python train.py --n_layer=10 --norm_eps=1e-05 --rope_base=10000.0 --attn_scale=0.259 --extras=["local attention windows", "exclusive self-attention", "value residuals", "hashed n-gram embeddings", "an embedding shortcut", "skips across layers", "capped logits"] --init_std_qkv=0.0624 --init_std_down=0.0 --beta1=0.9 --decay_shape="linear" --seq_len=4096 --train_tokens=186500000
Each number is 500 + 40 x the weight over its row's rms, rounded and kept within 0 to 999. Layers, rows and columns count from 0. Numbers have three digits each. The size before them is the row's rms in percent of the matrix's.

# q: layer 6 attention query, 64x96, rms 0.192, rows 0-63, columns 0-47
# k: layer 6 attention key, 32x96, rms 0.211, rows 0-31, columns 0-47
# v: layer 6 attention value, 32x96, rms 0.204, rows 0-31, columns 0-47
# o: layer 6 attention output (transposed), 64x96, rms 0.428, rows 0-63, columns 0-47
# gate: layer 6 MLP gate, 128x96, rms 0.365, rows 0-21, columns 0-47
# up: layer 6 MLP up, 128x96, rms 0.385, rows 0-21, columns 0-47
# down: layer 6 MLP down (transposed), 128x96, rms 0.259, rows 0-20, columns 0-47
q0 091:503550488506545533471479454496503498532498556482520562470514491540553575507493488507469576505542468465513439466482526517536425455583525462404449
q32 047:504498484491496515428503455559516554473484564453491503511480459482531492458541517501468461476527537510428529563521497518507494536472450483421484
k0 031:534526499516517523486497496498462503540502596532496508523471501492522559462445422482484525510511456464460493504532471505487401532523563507415507
q1 071:544451461463527485482534503538445520482502504500436435494521466468549436462539493508481467493452553498440562479521503438565545538496515555568483
q33 032:497449504498493498580527497447468449579525479475551537486511572553491481511502526498517513510486472451547529505483506478526493423537496517538456
k1 022:452503504484491493497482532554474476448463407451470468501529500496504483510542585492519450536463524491526494462475478456571555572499553505554440
q2 077:459530472485515488464474455495488548489504575515502517468494461443471487448459427494449553550451490492508416421484469561528452492550509529456490
q34 038:524473496504454486522508539545536547472522553417527535443428506463528494480497583527502486504506547540514562527485516552494449528451484500492488
k2 035:472529499552443518467436436496540542513463578420481555484510460452482535472449444479462543525464524471496447447544435567542451478494530495439476
q3 070:469495516567489480527400516538545487524514524420539519469510459507449544427508448499479537530411529504513503515484557526445445499484436481411475
q35 059:448517550491431457512479459502572480509498504440453486483549532474450526507499527468496468484470542502527513475524416475537494473479522459569425
k3 037:461550552569459475508437477493525513473511523360473497458528456486433526431470476464453541461411543478476476441513436505490461469511493489485445
q4 069:520462444483558520482571491487452495495523456544551451521449512500520460550509487561537482494449441475461528541501558463486530551463472523542559
q36 073:569461440503559527493531518493459519500486495521550538495445494505578474515521492531470491551542479556503478533451588549449532532506488514407550
k4 065:552448458508558510527533495492437456514450478571559521510479526495583493533521520530556499507552428509541481563485596482542522514502494497503565
q5 076:459581508491507479493474494482569473538525532454516551517491452513433537447485480485506527494550557543507489437495402552478463499575524479433501
q37 087:497551495501493518456497490518569498504521570443469542511496453462479521445508492495458490498551561567442536542532453529429446525498474503433468
k5 075:472573497493492519441496514514570508505501544448461548495493388494439498477512494495449482526490554564461494511531452537435439537528490487443462
q6 089:451482458551420409506482494518580496495477484424574475529494576489511453469388471505484547553517513470501553506481521455466512519489471541505462
q38 128:480486441538415399506484511518556497517486486477606481575497585504524444459423494462479551520507518442501532499478532455472506491534447561484457
k6 114:476488461525431394511505513522583503506498502485603485600491576502524442463407495465486551521493531441500539527476519448465481486533451536472475
q7 094:538560564498472480509456489463593457454517447470557507467538470559538523533493436491493545435500441516548593483478536526464529521475565545479462
q39 139:550574561483482475531458512468575458452512457487550529477543481556551527517487416501497551417508433499537557462492517529473527541489549559472464
k7 126:556561550481484481529459508470575453458517442481546527459538478570550528516491412524481540421510449498525557465487518522461538543480547549457459
q8 066:538445539543414425512533538569494472531502437525471503542460485530525486541531511555475518540413467489484564524458546465521525472599480444522471
q40 023:575528512522444496487465490456522455569420480524494540553493533536493588429435498556511440463467489535475547492554507519503526499452508525488574
k8 021:509469490514487492511529514523510504511566405538513480488512465491505457586540442540511520534467480584481538501432553477468491488549464461625457
q9 077:465533509507509485543461529469519521564496571545529501484505522513480564511456456501504486546539522491582360458493475518548443454506505429389560
q41 043:512506471489518509447501538547516571485549563520500488538488469498550469479521485507473484505527519432415534561518540547506488540468431470460529
k9 032:513536497523485522462455466517522518532413613473446532503502484458484572428432415504441538517525542504521473502534435523563461501481542497407479
q10 079:478490533481450440501514482475526455530535588507466581481509561505502537486498528477555507492504510506550435478450428438599471443507574498503484
q42 054:534493473452543550465520509546491539506498530546518497514467455476542457473499485520474492542565488455417497570548572530506480578493475518407545
k10 028:496507480470484437405548522486550538531555585609502497516478513516566536489523462494536463497450528458478503440469443511552450473488541542534536
q11 069:432568500525501488453470492505524574542494558445467535515492432467459521482475416482509543548488499434492442424485460548550468497554574522455479
q43 047:521468502546415497514492504565547542479513559430498561490464538465482498467513562529485490491544553555508529531486484542489500529461440496499488
k11 038:480513492515477461438490492514547552551569583498455508511509456456472520514478455494511505520470518488449485483543410521512473505511510552463475
q12 057:552475431468453522522491507493521454421453495523524481486491574504536506509516557495499448489478456527459516603513565444454523523440452477566511
q44 052:498517501440526547474542562437467532438478447541523470530511446571506509527493432488487548508414464448479472464475520479434522520494542499521530
k12 044:508499523504454540535519507451504446417422472470539537498500552536545549505489566459459488482492484555594506516467529491491468501485502391552518
q13 067:569451515501515460548504499496416454503536453503534529458489529503500494507482470475510511495477437482552515448422546481521558445539555525536496
q45 071:568455484541493475550475474501426492469523470485516516465513530507544494503474441483466539483474498495531516439429571491521574431488526553513495
k13 095:570456423509539519512502489503482503494510483522515559484503494513552480547513436512488516511524515517520492522437600514481535479510485524445506
q14 089:501511460543490534478459481539411474495514456470483501454525567515482534559537528457424579497504524496524497409526506553477539482527515530478494
q46 132:527516474537485525468443479533405473492521439461457500420518563510474521552540550446443553502490497503510495412532501527525555511513522555484453
k14 120:519509450536478513474452474538425489481514429459505498448509577530496501537523525448441567499511498497511494443516505519508569502518501565465456
q15 090:511468473530506468441493585448527552486519521547490494566532491415541437504453475453519523436525481466529502518480412536491447519552464517531513
q47 123:481500463520485459454474579449533581469524516507483492555522488399558441497438506453525523436510494483533528495464420540503447522554460533514489
k15 110:478509459522493448458485575432534578470524514528495486561517491407560430524437482467541534453489493494546511503457423534499441528557454529525494
q16 088:456537527477485636541546514487540453414532505461455509469583455515511552490474494565578452523462515495535492453508461569488483446465518514481511
q48 135:475548527487483644520544517492522470432553528492441491510585458532505554484466509546568447488443514487532504453497495551511467416476515509481485
k16 120:475548537485470641524541509492511463433547534487432483499584443521490552468473506552574453493431510491525516444491485551510458433467535508491490
q17 092:524564519484439501485563565456460481500528498487521502501505501489471499527508422481533504468498547463468455551480418455468559431482531466516546
q49 135:504584505486439502462590544468464458503501485461534498485507483488473493526519441490550509494482549463470451540504447453484568438495533494523547
k17 120:506583506482446503480593559471464451490491484466527501487499497493476494533522448483547511491464552470459441538500448453473580444487524496534559
q18 097:547539516505442504434525552547534510578502437535543439477533466431552505448507502559471539533503488505478479472456529427535520555500545466485478
q50 143:531518523490454511434512567564534507551484446499537437483515451426533498474497484567463559556503486505482472480440487422518514574516525461487488
k18 130:512522529490459512445508569564541510558481453483541435489515450427553507477508493556458556547509487506481463477444496437527526569518528469489480
q19 094:481598482476525425494504496429482479472483524433430465436496538514512533577482461557501544527490465474508440514479511519466507573432422547478494
q51 139:473600486477535412505509494411476467495518510489415438460481561528526549574486463535490558526494459462520442503457536530471471537449442527481496
k19 117:469604496465533401500494504421470464486523513486414437456496554513522544579488472526485544507511453456526450499459542515475480547452458536480494
q20 091:560567411577615534511483444459563456482547504524488507524448544515519587483553504517491512462506563487490437462499520447456547553495505476476502
q52 137:588549398583614532516470457446550456463522505508494484528444526496504588483544535517501522424514565493465451477525513462476527570503522485451516
k20 122:580555411597606518517470462445542461462531504521490486530441523488506598486549525504517522433505571501456448473520505469461517574502521479472527
q21 096:516480450493446542466520482481483441466496515499489542456545581516503432474521513531540524530509469568530526547490523470501486555503565499460611
q53 141:511469429473458553488509506481474453462492520475480538466534567510500447463504500497525529534519474565521518544489521481508475557522532523441595
k21 122:506461425472458555485512508474469451462501533464483535471526570516490452472516505495530539529510484563514510548488525480496475556526534523444611
q22 096:489499460532533471523540524483471397442516519438533534482536499468486488486452470537506427505475518544523470523495483502450484472533518424489480
q54 142:509521468536528465540545525474456405453519510460539551488558506465477497491450460545511437500468498541527455511491480508462500450564545412485491
k22 126:512518441532524465537555523475471408446538511454530547487557498458485501475453457552500424490484505544511462517477479510451507452557529405469490
q23 092:527488549514468579494442457480469532522569490525505549485517552424476520518498393463493458428506491522533480605495439499492477509448509463499506
q55 132:524497547527479561507452465489468523520558479542505524498511564429466529520511425486470470446520511527582495592510480519522470488475543437502542
k23 114:529503537535468545520454473484472538521569461555495518496507554434459521522497429480486465443501511538572490585507476513508473510476537441501558
q24 095:468466453557519533515519535519449507509516496387514494439560526521517485435488475486471522490488390522486507509472471554557513498476517442552558
q56 141:491468437543521529497522545522417514522514512430512488456565532502510502422498500470452502461499383500480488492462484578551498506491516433558562
k24 125:486475449547519532493527548522413521521522517447505481458571532504507509418496488477444499458491406485482486503474477573543494511485529426555566
q25 096:530551442483515513483512510533463553472485473535533518538472485545495494514500583545588503450467506428618474489434542497460490510527549560497519
q57 136:505556464482504516501516490540452565461494467493546531510475499538475470499478577538600493431488501438628484483437529488481501516517570555495525
k25 120:511556458474505526498509476534457572454483477510547536516484493541483475484487570543598496432481499453624490506429542492467497533518562551496510
q26 091:500465478508537498512581470544571496499520508545529410492557492506357516532547562483534520490476457460493478481453402522513490554428483562509493
q58 139:529466482476553492513583486562560494509513491550520424490567497507369511521537565496523519488490460482476472470455422529493500562440523558513481
k26 125:514466494484540476504586491556548492502529500545525417489564498512366495536525572495536509485486465464490494458470420517510512559442540557509499
q27 093:533485405437532525566612480576561513575515514495511602516564494496512514467439498420500559513476481489533496491516475562454526495558486529493492
q59 139:520462410442548515581629494556557536580523505507487597527544485531493503474436469404500564516490476495533502498517503551473519504564516499486490
k27 124:523454400434554517576624482557558538580522503507501602526549481523496492475440477417495548498501476492537507485525509547471525508561518495477483
q28 084:530475522475549489595481492555490495512518522530513444524528545527494549497470482516499556451541506535488461409514515527477540517490533494471484
q60 129:538471535472559470594470484553493511478533530485489422512537533528488550517461451501507569490518501510498471427518500489485535504502554488482490
k28 117:528465533477563473599470479552510504495519533479481438521531535534496541517471463495507570493539501531512448440512515495502542490499542492493476
q29 090:426475435475520529501443492405495501508560507441507484475467428540477481461576486536423505588435468493588466481427487494533480443518455509506520
q61 135:432459452490542532510455514395488509532537476452506489481452420567462496486564491535409499589475483499584468481439489491512486477531462492484533
k29 120:438451436486544537515443525411477525531539475459517495484452414555464486464577495532409485570492472497572479482431505495514495481533456504470526
q30 091:453507483583474530430510541495485414567471517499458467496455474478530555518527468507496484509494462490551563485461523510539459517494517540453473
q62 135:476518484590461515445521549497488427596487509508453469498455481475516564537526480510509488516470441476550538475451532529524475512499531545472512
k30 120:484516471580472529453519560501504424583490519498441461503443484478525561511542473517495489510470460487541546469435539528524467520496520539471497
q31 096:491444548404527531527471445510436490444564518504513440499473535524545481527500514451461438504448466474448435512472433549499531555502465508478538
q63 135:481446542403520535505471444523452458451570511518527440473463533533551477527512514459464445514449454473479458514468465561513511546525467496476519
k31 121:496457531400515530514468443514463457434553504519524437472449529525542484514503516449467440508455448488463456504484460563529511562521475502487520
v0 098:522408454455495552482501457521461538501509529514459572519492553493598467467430521472498503467471460561510601555529480589539496484566483502521478
o0 112:536625551511555493512502512490499486482530462492533479514480423493428556516571521519472510541564572491550374484475537460449498519414530465514515
o32 069:509426453520448496464507549457559506485462570512461489479491524490535503429488440494545526484435484472478604539546432513521514484486410540512497
v1 095:448469551423429471535492548507521482482479507474557574572454443449547491511479492527574493528534535506509561605514539454482466482518538519507562
o1 130:535510437507569527532528431498513465504547457462482520443481565520554503503585615439450528504544507519496431410504546530528513533490424477507516
o33 095:476479536495434507432458525527504547546480543555512467553559438466441490480458392536512522495441476432476568594514405503488486489454522525494496
v2 106:471473536501502466529478419462571465502496505528423441509405493515561499511527514495509495516526535520497549462555596489484418541468518582439471
o2 112:490424481489481475496525581542439532507481501459558530481594538513427530484487528501534536511492458499532515538462389516483531463481475421540506
o34 060:516554500505527557504482407468490501512509455535490503554507455457534519550494450457436456510498517501428456508586477445515476529526549546517451
v3 096:502495510473482464472490415554484482570527445519447485475422500478554553560526446460447543559560515470464466498518481533470499538515461503490510
o3 123:503513445577497490471496490455544525474502511505518511498580435504507494459498514555541491525457476511480577510527523482488477468531594526539483
o35 097:484479538470498510562513521506486492476531508468544512478470588509454485522563536454451496452500533475565424496478486501510539501479425475451523
v4 099:565460521467532448498511415507500475522481495488563467446516554520482474479530504466453492470540510542404465573584468479523586501482494484548530
o4 125:444546435497459504494457552481487449433503470449461490484448476487507488519477539492568423508490498517628547405449526492495459456530525484510449
o36 098:545479527521523544470561491498537549547473517575538488546523470538500518488495443535464551493476490477394471605548452499492508564464499563478551
v5 093:492504515433476451516548530466529521532411545541551538566450522567506465499488497434514481578473510447515424487456486501487499488559461559458536
o5 131:488504468510527523486464506539477493491546490555450395460566471420470523524496441541461523423484530461464554495557489485514438514436511539514405
o37 133:511483496521518484528533492483497502488490483453541586471465518568547474493540537471495494524553497545532404446423596509491554474585526453465548
v6 093:507537531430511517543536463478461472471551453476510491440545444551516545509518559473548448392432470531504484500493483532569524523462468516487554
o6 115:479426484544450451556502563517553471513465490479530513497540640426488448451487484513489530519566541517485546490519527445529458482522557504467454
o38 072:513526487476593534409469430519424541501521476520479486519449387530519483539541470520480498560491460430497495498464469553411495531460446520521485
v7 104:492486559490510497531523459495491509485495472487510420508475487501421467477510524552522442449539471447561488533437451523469439536497487467539467
o7 109:513507488498490455514514526552475446492541514437515527469562505484542455456512490496489530495454519511564508460523527474534490484507541453478519
o39 079:552515493509567535452574497479471533485480484549479447508409466550533524535474452535493497545495497509416508503500460519460520525469474572498517
v8 106:489543435538477467405568507510453465487454530437490467517439538441470491509485478475538522546483569470459522539511458457507503516531506536502502
o8 112:548422563474549554592451483463534570554519513488532506506521490567511571474564513480510514495492439532521466499487528517485491537465490471546527
o40 066:453554480456497494389420471525472436414480496491414484503506483454511453529397496527483467529523508485485562463498447511480496469508511499476473
v9 108:564505545541528417451436436505532490502450478597530507536456499495503518506507515508457522511512516455486562498564512476547521483525474466501453
o9 127:462476473489450609483504504481485514530537480509516500564570467489469498508482418476499504518479507525457456507512415530488502504450527591471533
o41 101:514504484475519456528488545524485465457501530459520529448462538535516491448519580510525510495544494495587516473443620509491500480563488423470532
v10 097:518441547476481415527517542546553390477477514536457483530546528498468513508458491508486550528437438464455497447522476536498515459544482486512461
o10 101:525547476564478549501469439465456551505530480414538510488467504527550454440556507460540476460539498480582522497500553468530512490466529462468519
o42 066:505514524424559466446511513521481496548521527585483466502475433452495520531439499542481517575459525528449512505565415500453475518464477570483505
v11 094:500542510510462503503479542491466557509435471522493575506451585520483511586497598489496519473509564487591404502511560502473542486537517476485478
o11 102:458480487463476440541534524471526473478553554452514428514547455511447459470557484472492512537509467529484582499534476509542473475441473495469463
o43 065:551478484522579506494547515453492540555478433573570572451450480476591586512475539540527480512501527513503419513502464527492505571524482520472569
v12 097:559546513510420494435502547482533533500495564522467462473574445478531547460494449570562572454465483488467446470459501531525432540508556497445487
o12 121:521462419486541515532457411454473488530537476517481514494450462468480483520468464434457461527468508560451542505589453494460525460489470545550481
o44 130:511504523500499476560513547498507489504463509464556554490498535546517501466553566521497544478558511486563426501443593496495513489527504451440542
v13 098:555512474478551473445477488450550560445528518574469503560520500448540473485455464480539501421509533499503501523500535445445444497520491513551487
o13 111:442507487487487492585546468496437456490497488392495454421517491569456520499518504520481505593444467477513546459438542556474498495466525534488485
o45 058:520466563532509563353485493554507566519507522625466484518470523446509458545514469479456458455501497490443422510589456471569516542540488474478508
v14 102:538481494509516498465536543609595478543502515444555497522512456468537439451490483485429450519470464493509443547466497553503516545549523429471494
o14 122:488458490493505476548482541439423467466495477499473485497466588588404554516556553499576573493529542498551563467526505462490484470487464581448516
o46 078:514531544498481520405463446515529534472494486546487536525517416451588487517456463513429441524492493496433493519555457500492497503481528463603512
v15 105:596471480499473503527557496587505472488470467540530470476533558494523518511512579495538532499521508496438532456487507456497584550469556526524451
o15 120:388506501445521496561466489413463481477515539417475515505522447503482460514498520503472484494490474507595478517461474537472439454533422436465527
o47 089:558473511575473540429529495515524559527482470572491460532477476496512527493492434515516508510450510508378511503539479503518518532494561541543473
v16 111:509393467510489488477544517570497606549451522494469506503516493540460441424465555491480518544529459467499538523483507481613484465549452490525524
o16 105:518529507526549510544437444406545438454543436489556502499519539492524557542510497514525487448474484540499518500519491527456506508495540501501488
o48 061:481496546468396536469513563558462519517464513505459475533507502463444516499483499480471477535545539476432469545541442467520475558436491497498493
v17 099:469450568573511547498413485487462530483486539555484440448462449433503503511559484528498418502495540532400496510509460513547505466452469502526482
o17 133:547554372441511485554570480509566483528511476453533498471514494543550498531506538483497571570507544511588480503457588488461521536508512544464514
o49 089:444475545566444515420438490512506515502476450551466553529540525442486466523478461470494430434504468474434521500569396502555523491470487500555479
v18 110:566468454523553492555511445509512490478538529532495501476538596517503632495521482486491568440476458493553491473441511546506517580457512530441502
o18 105:448520524499444481474513486487465540533519442465474514526488409485607401525497538507479437532519558478480511521544525461462489469539462478551503
o50 044:540469488474450482494530532535528514529466580538551529490516530514400549474505470501504583522500520503537486521443420524528520487427500498479478
v19 106:519463408517537457537454475495490524466522562462551567466484545481501496486462440495468469486488490578448465523526493545463476512490501422501575
o19 108:515500510532426541458535568512477531581486497536466420489502401501525520504480458494491581499464526421457543505538488440532541459489508634453455
o51 089:472517518475559482535471470481512447458489494444498523518509547513493472516512596496512455497595488571579444461426556530478511500564530418512487
v20 093:531470451486529546489509451501541516460521537544512472558486475445500494515511551514540485484377538460494502458512503544550512514569527575475494
o20 114:541518564585422490445439525489442500484489466445507488469487557505515491462455432500506483470595510512453506511545569414520543453480537399541514
o52 069:421503421408547509551476478500526450505509476612501474511552473486443512525487529502541503487416467510538460528489454554485483553467520578400526
v21 107:499518522535528544533562516511459438577553512544466524495543481440519567410471442507491446504448562546501461483584495514498487419543534434441537
o21 130:464487489495510429442439466520555552469455498497533498532488498509489445526522500506497553422482444417462539511470455500507481587491474582535514
o53 079:536505481498495514557570534488465452494516511472528531469473536528531536471536515507515502537551529548551434466463618508450529450544494445469509
v22 097:529544505450500521525568513580571545498465524505402520461490410532451518520509471523478533520484501453463521462498481514495487515468529469491482
o22 106:505466468572491507421392498462397487545522479549542484521460495493557424494482485492508491530476488502488477534496537477478494517516504528510526
o54 079:447527498452514492572550519520580502448480535420484521476532556481439553512517543455489477477559495510571466495475477505556503489491464449444500
v23 100:433433509482514457450472564553456476538527530551489422455504503468475431505530522463469505555511431540550498450480462508551454541513530519527569
o23 119:536577502469450511534515444465558509496506514569482526512497476505475597484465479470521480531483537449402460490541482468458516486472512497518449
o55 099:467470472497583502508478522523467476512501486473566514514480531512500442522553521546526533467513459509619470518443584533496491499567510485438520
v24 095:497485439497576428528575532456514492468475565506544459547569508469498473505492549575531444494516498549458402449469479483449514506551409482495483
o24 123:499507591504391564452407476495488516536511461484471542464516488498550508524547522463466544465512499491561579536492527505506522457489567466519532
o56 070:497475430489519474534590523494506501484516541488519482507470543497446539460483459512531487557435501465444458496558444484495480564447437593497461
v25 086:500492475513468563515536456438455431407477423498442509423564489550497527454521476559534467482483421512528521500478489525463501424538524398508574
o25 119:522526472556441424555520437469567580571523532470528457541541537517450519544491500463441544502497548481516488490491476484474531508432428527588465
o57 074:487448526495530554445481533542416477485492392579512527488432494529548442533494486536543463521446462504472501481482539478532496537567574520367528
v26 113:504534471538529500448523550451469523574444498469439467497465456429560548538556469521468517497521454488525562520481527506534494525464505493523507
o26 109:476486536431491545566471420551567486410547485485565536502519522584472490531465561519550456496485536511499428493477472520472529531491487458492505
o58 055:510490497556432453433519549522443509538494539518465441494505459459518465458416381478508505513449517501486589498529513485527478459511576568547497
v27 099:483501514512520446570490534522522504487507480534546464514502528546537475467410380494505545461506492446535560466493522494505526463513512521502403
o27 121:528520497489468522468511465479548516521490546491430527428549486476473507491575586471519478518511560512508380520519467495521481544471466397549530
o59 068:468456458508553503527545486456412464544489444538528538542453557528518488550481442575542502483466407505512555512513523509468533494566551580445497
v28 088:495464479517517531545607468531585502542465561539512597495552422493435463496492477429552499474484534519507532511529511517472436385471488561510494
o28 116:525541509464474475469457519439444492437501461475432429463447535507585550545508504553437445506492516485510458522479469473464573546518503437508507
o60 070:485511511496551453532476481542478473560547522448564510532524464514475435472520502526523603503485482472541528455467552510501471508489520575507470
v29 103:496480441561472520501504556421507457550512481518504491516474442474518533443593545511414486527541525475456507509467438494520495446532494503504496
o29 105:516522526441545469490458441534445502468489460507452539426539466481517413555392465496556487480514455558502501470543520552500483537494586481510501
o61 066:559465515510490488573572584480552520505451561460524449524481540552463556430576539513496557485520505492528509574461488494511523502494394498470507
v30 096:531555418530525472517558499490469472515494514535449573533565495461436421527522529520540476409573496489524548514517485475490500520545537467469546
o30 106:445480519434495480531462490511538500518519446450539418421498474544570487449426548491503503620501543555459455433507533508563462513476476495508496
o62 070:523458524582508502494498467450471546543519502571506594553518518481470487545585416491453484387463455434494525559556433480463514472491494493513528
v31 098:445517494533428451527542525457531476508499494569494516504536535461538481511513450514446487564509474540510523587482535482525503512447376505458472
o31 106:500520494510566526577498449521444560449482509475522499491487513544507464498473552482495495398538524481522468466472574483497502450560584458498543
o63 074:506523506503476519386495501522481495546490470509446480518532470490467508519474432493536491563494502509433536491542419509494502520475507555555430
gate0 103:503477520501488526516520487484533486526518532454466510530506521438553527393443473497504561539561557419531518544512548523513538485460468460512517
up0 096:504494579497534498513562465398552469479510515556574505445559502497560481502503472532565622552501520482545526538478569502472543515527437457463545
down0 102:492473471514443524479465482435443521517494471488477467453542479526496497522506495484514458560564534434543497444488548496458560535538577523558524
gate1 095:557534535541536494523472569489432467499469480431452447511535566505582467546525540475451473525457485517448496545450517507421478476589534500479549
up1 097:513477492542502538515532439503549463499533476539442523533488502516504435468448490485572510520468498404499538425492481479513477523537510482423469
down1 106:543492487459467470572467473456548421459535467449522558504542498473522479432531477462511484542483491492508481486493489460532553512516545496474515
gate2 110:548475513536485449516531516467502514434552487402450489521527511497557475473517455539581529485496475517508510555496495542516539376499566557529562
up2 106:450506515425497459506534473449557447477537498473448549500517581405473551498467504510523541498525475433478470489483543561493449491522418512482569
down2 104:515461529474411502479502508395476547506542479426492490459511481437534554508559346555503503574490481508502475553446474553532513494521536558494506
gate3 092:479541495451495505533535478524479498487481512477578479513547559475522506517522463463536478455522458501509477426422555499574469447482468428535529
up3 103:489461490550467367519537408465448523452473479452523512552397440475504532499524496483522516431490458526522479553455550516525513468536532486509479
down3 098:544496516529395492455504458545480539401481564525524443575447484484470538505501434465501540511489464536501441520506505501494460433457529496468551
gate4 116:466498481490496512493463473576448529490495454493515455504518498408512581549455541505527476480490571566545546566513481491532476585521470467467479
up4 098:506547458443502407493508523510488531541484416413498456511567550543473509508558467542434423450441495523556524542515574473513484482473449490510486
down4 110:479491587501562457415555533567427430530439534463546562482516486521506481495457547468503539493495554565522514498458555473477473537490544441455547
gate5 098:534533535472587537455565514473550442480586524469573481472452411452466498509490483504494533484538412445457476539528541546505528450477462567501476
up5 091:475495497519507507415491556473525537447587560478539537465416570486466517506465543505470498519457481454505466427480470499494557463463501506500485
down5 093:491549528564494468372508450538454533515484459530443489519558563518476532542476530571524508540518428453521487494492513512500448471511561464438558
gate6 105:522545533569453470560555541482486493462460491505453583487510478454537496500481497556445582539465579450498508446469538500522523441498442453498544
up6 089:613462425491511525562452534444451531516486472466559534519514551513473516529571515563489460443531488537460511527475475513521526507553552547459501
down6 103:501554514533575529511473416495387508457458532426510510445390537545536453478472542574434580487456532553487458450509565495505561536484462449465508
gate7 085:546491514495585488544538549415474574549515538509521523500434523504568562449508436504535493473524472491538515479437480501397578500486414494521528
up7 099:600493582503472492518548541437429566505527468505534520514493478446568501520533458475568531584491426509463602492450501570474481515512527473430492
down7 099:532482484507491448451471492477439594580524543457468540480458452461457517558489456450504527452571517473535492506460444516505471558499506463492513
gate8 101:619526553482472498504509526433465537546528578520468534576470519505452476522547500523522487491506500453501483482506537531543523471496476479534522
up8 109:488522532538485546430492474492491467464466468503561525471561517546514457527458529440468456456418447583536527483440521489467508572577494456499477
down8 109:499498464504500417536486521491514555523506462499495478461455521547442534586566511496500528460437442411546508533534555485514518501455420575489532
gate9 096:513496566467565495561571477480513527483509527521489540507463492491462464512531481487516459537574505532548457419461560402560514516467465460526517
up9 088:523511564441479487491561544492531445578559499500520450481553462447424450433444507427500439498509505541520507499479546481522549491528487578545550
down9 091:547499501574500510472463434463477521499497405543498427501463476505449526514513518448436545560496482545477532450499574473448502500456498554499410
gate10 094:446477549494449511470505513489492531567525559481553620541497490510483536604506541572517568478496524553515453474550522541453531462505464481553496
up10 102:554449360521522470493523529500457482529561540526421420544449515532458538442533529509504463550474530490479510493534496491463511543544512512496548
down10 099:514477507483583410517537403488545475454501461567459499505518496539528481434515546476493495496494489462481560503465475507546484558548522530483576
gate11 104:503514556494476501528503490506505514483420590515468522482464499514481567475430560493399527459529508474547470563465527421444442514490553461471451
up11 095:436524455526409538591513558423409525525508536472550584533547454559530565530527544514504557537469466507515497504518553528450528523488451532572504
down11 102:490491483442532499476455548484550506529549492515500532471438473545519544488498462526452544509537545499531517518510471480496479548440539538418530
gate12 110:467478441489502440483566478493467451494531442431526488519525527492475490535494600483416448495549412496486526492522485513488550511516483471516545
up12 112:435477488486534485470496520531505414516491469508537554540491507408440582523498467553393515463460495453498481483519540463441525525498578466456538
down12 098:477580442444463508467535427470457533505427487530565531497438481493512529507496494487486515506465513567469458516478496560468547482489566473459520
gate13 101:441525502486546508480505516503524473444571535583432519527535544448493531462510495491460488514509546468499549471495449454486548430445414500497446
up13 102:505531516549479452481522530550463485483509467484468489476516492485620501508523459470436430540441512434490502552520448495477511515515458531598456
down13 120:478552499426532527486411527533509512524545487422421472567465431495471535515507484474492555523537481516525523494503489579521493491512538491530431
gate14 091:503403471527541480520522486445527496491439547476486464491491535506458578468455511520518506506481498506504521452475533466458612451532468512424477
up14 108:475538475505499506565524445424516443451459477484560426526430492451566521508540526500408508460545519467512539534495492588563544473487503509496529
down14 101:469497459506526522491518429397520505472496521472465425534519460492414513532553416447497512485533429472491510482485531516571498491449498511468482
gate15 093:497470384479507498482548486522516502424506497526528521534487534512521511485481590465425523477525422494517467486531561525460519497495472459496527
up15 096:435483453519545446555530475562488473463465426532498489467516530550484552491434478489514518425499486501511446467517543550451530429506485541508558
down15 103:520543460492456481489574469491479484478547483536409555521495505545476494470534506466428530486490500417461452473521492506477541482445469507519581
gate16 099:436523477499499548538502485455453500484389516554577484459509576477499476469516515522504467541521586593510462478481536551544486518509517488473487
up16 098:558490539426488508464499576446482454542512550614484526526491500492473537492480534557473485549544521500496545554528542519514588487476561514521504
down16 093:526480501501486541469511570498526510492516513633440494459442526496487494479544599487469458485470451422486450474461479488494552553445513481457440
gate17 098:529507531487430466499448608498515489505444544506473413469469474518393527467586552425539519483514535553526571569459550550452512445532448484468544
up17 102:440579473522499459477514482565470462522416475516459500442491502534557477474505478535465508468491462461466450516496510541446475426499469491583437
down17 095:343469507497516570503518519450463448534465473552476502453557556594549453475528506506426563501457494505476464510457464447519452485458522507516480
gate18 096:518564461440481478450422498562508491521584542497462477542482467478525518494479434554560444500515472425493551536465520528540518463535507509508558
up18 103:484464476552537537531506513479501544496521491534454523430511571489446431495448531484513420497483518528458468452531488452465449557511445539523486
down18 099:493576444498508467426497536535528455466481563529539462508498462485537511468495587562492514505549505579541542503541533495505498420468493448496466
gate19 083:459483477498497425452439494446416481484529518537483544511514527551583490535470457400524384489508459455457448482524551461495514507493512524430507
up19 102:546527532544501475525578492478478508613499518467501532507587532606479542502527520553533519432522522523449439542507572460418425573519541519485510
down19 093:507484452500464489431532596499529506440480505501546520564476565452545417462515523482502472492479512467552496483416464563529556522488478499503523
gate20 115:499467469528471466485544496543509427524495537496480505548564478596530542537539576491529556514474492525542449463533494453480509513397537454455515
up20 119:561448507498469580489593497510539539524519506507506500610473516575511462487513505528487473451578454515495506532500480517516557461501513429501523
down20 102:492556504544538448474512463526506479458489559514481512473567485483502498471472520492517511493499523456525458461481509485510534519474571435398398
gate21 095:484544471478462476454566460508545460499555492536523477489530514577551545465585390544523503511494441527555476599524516429521515442512515497528489
up21 101:550434462447455566458453554525576546504540486515478405463451482507519551483497577505552514478445457595470455523556467446494486518492429553494507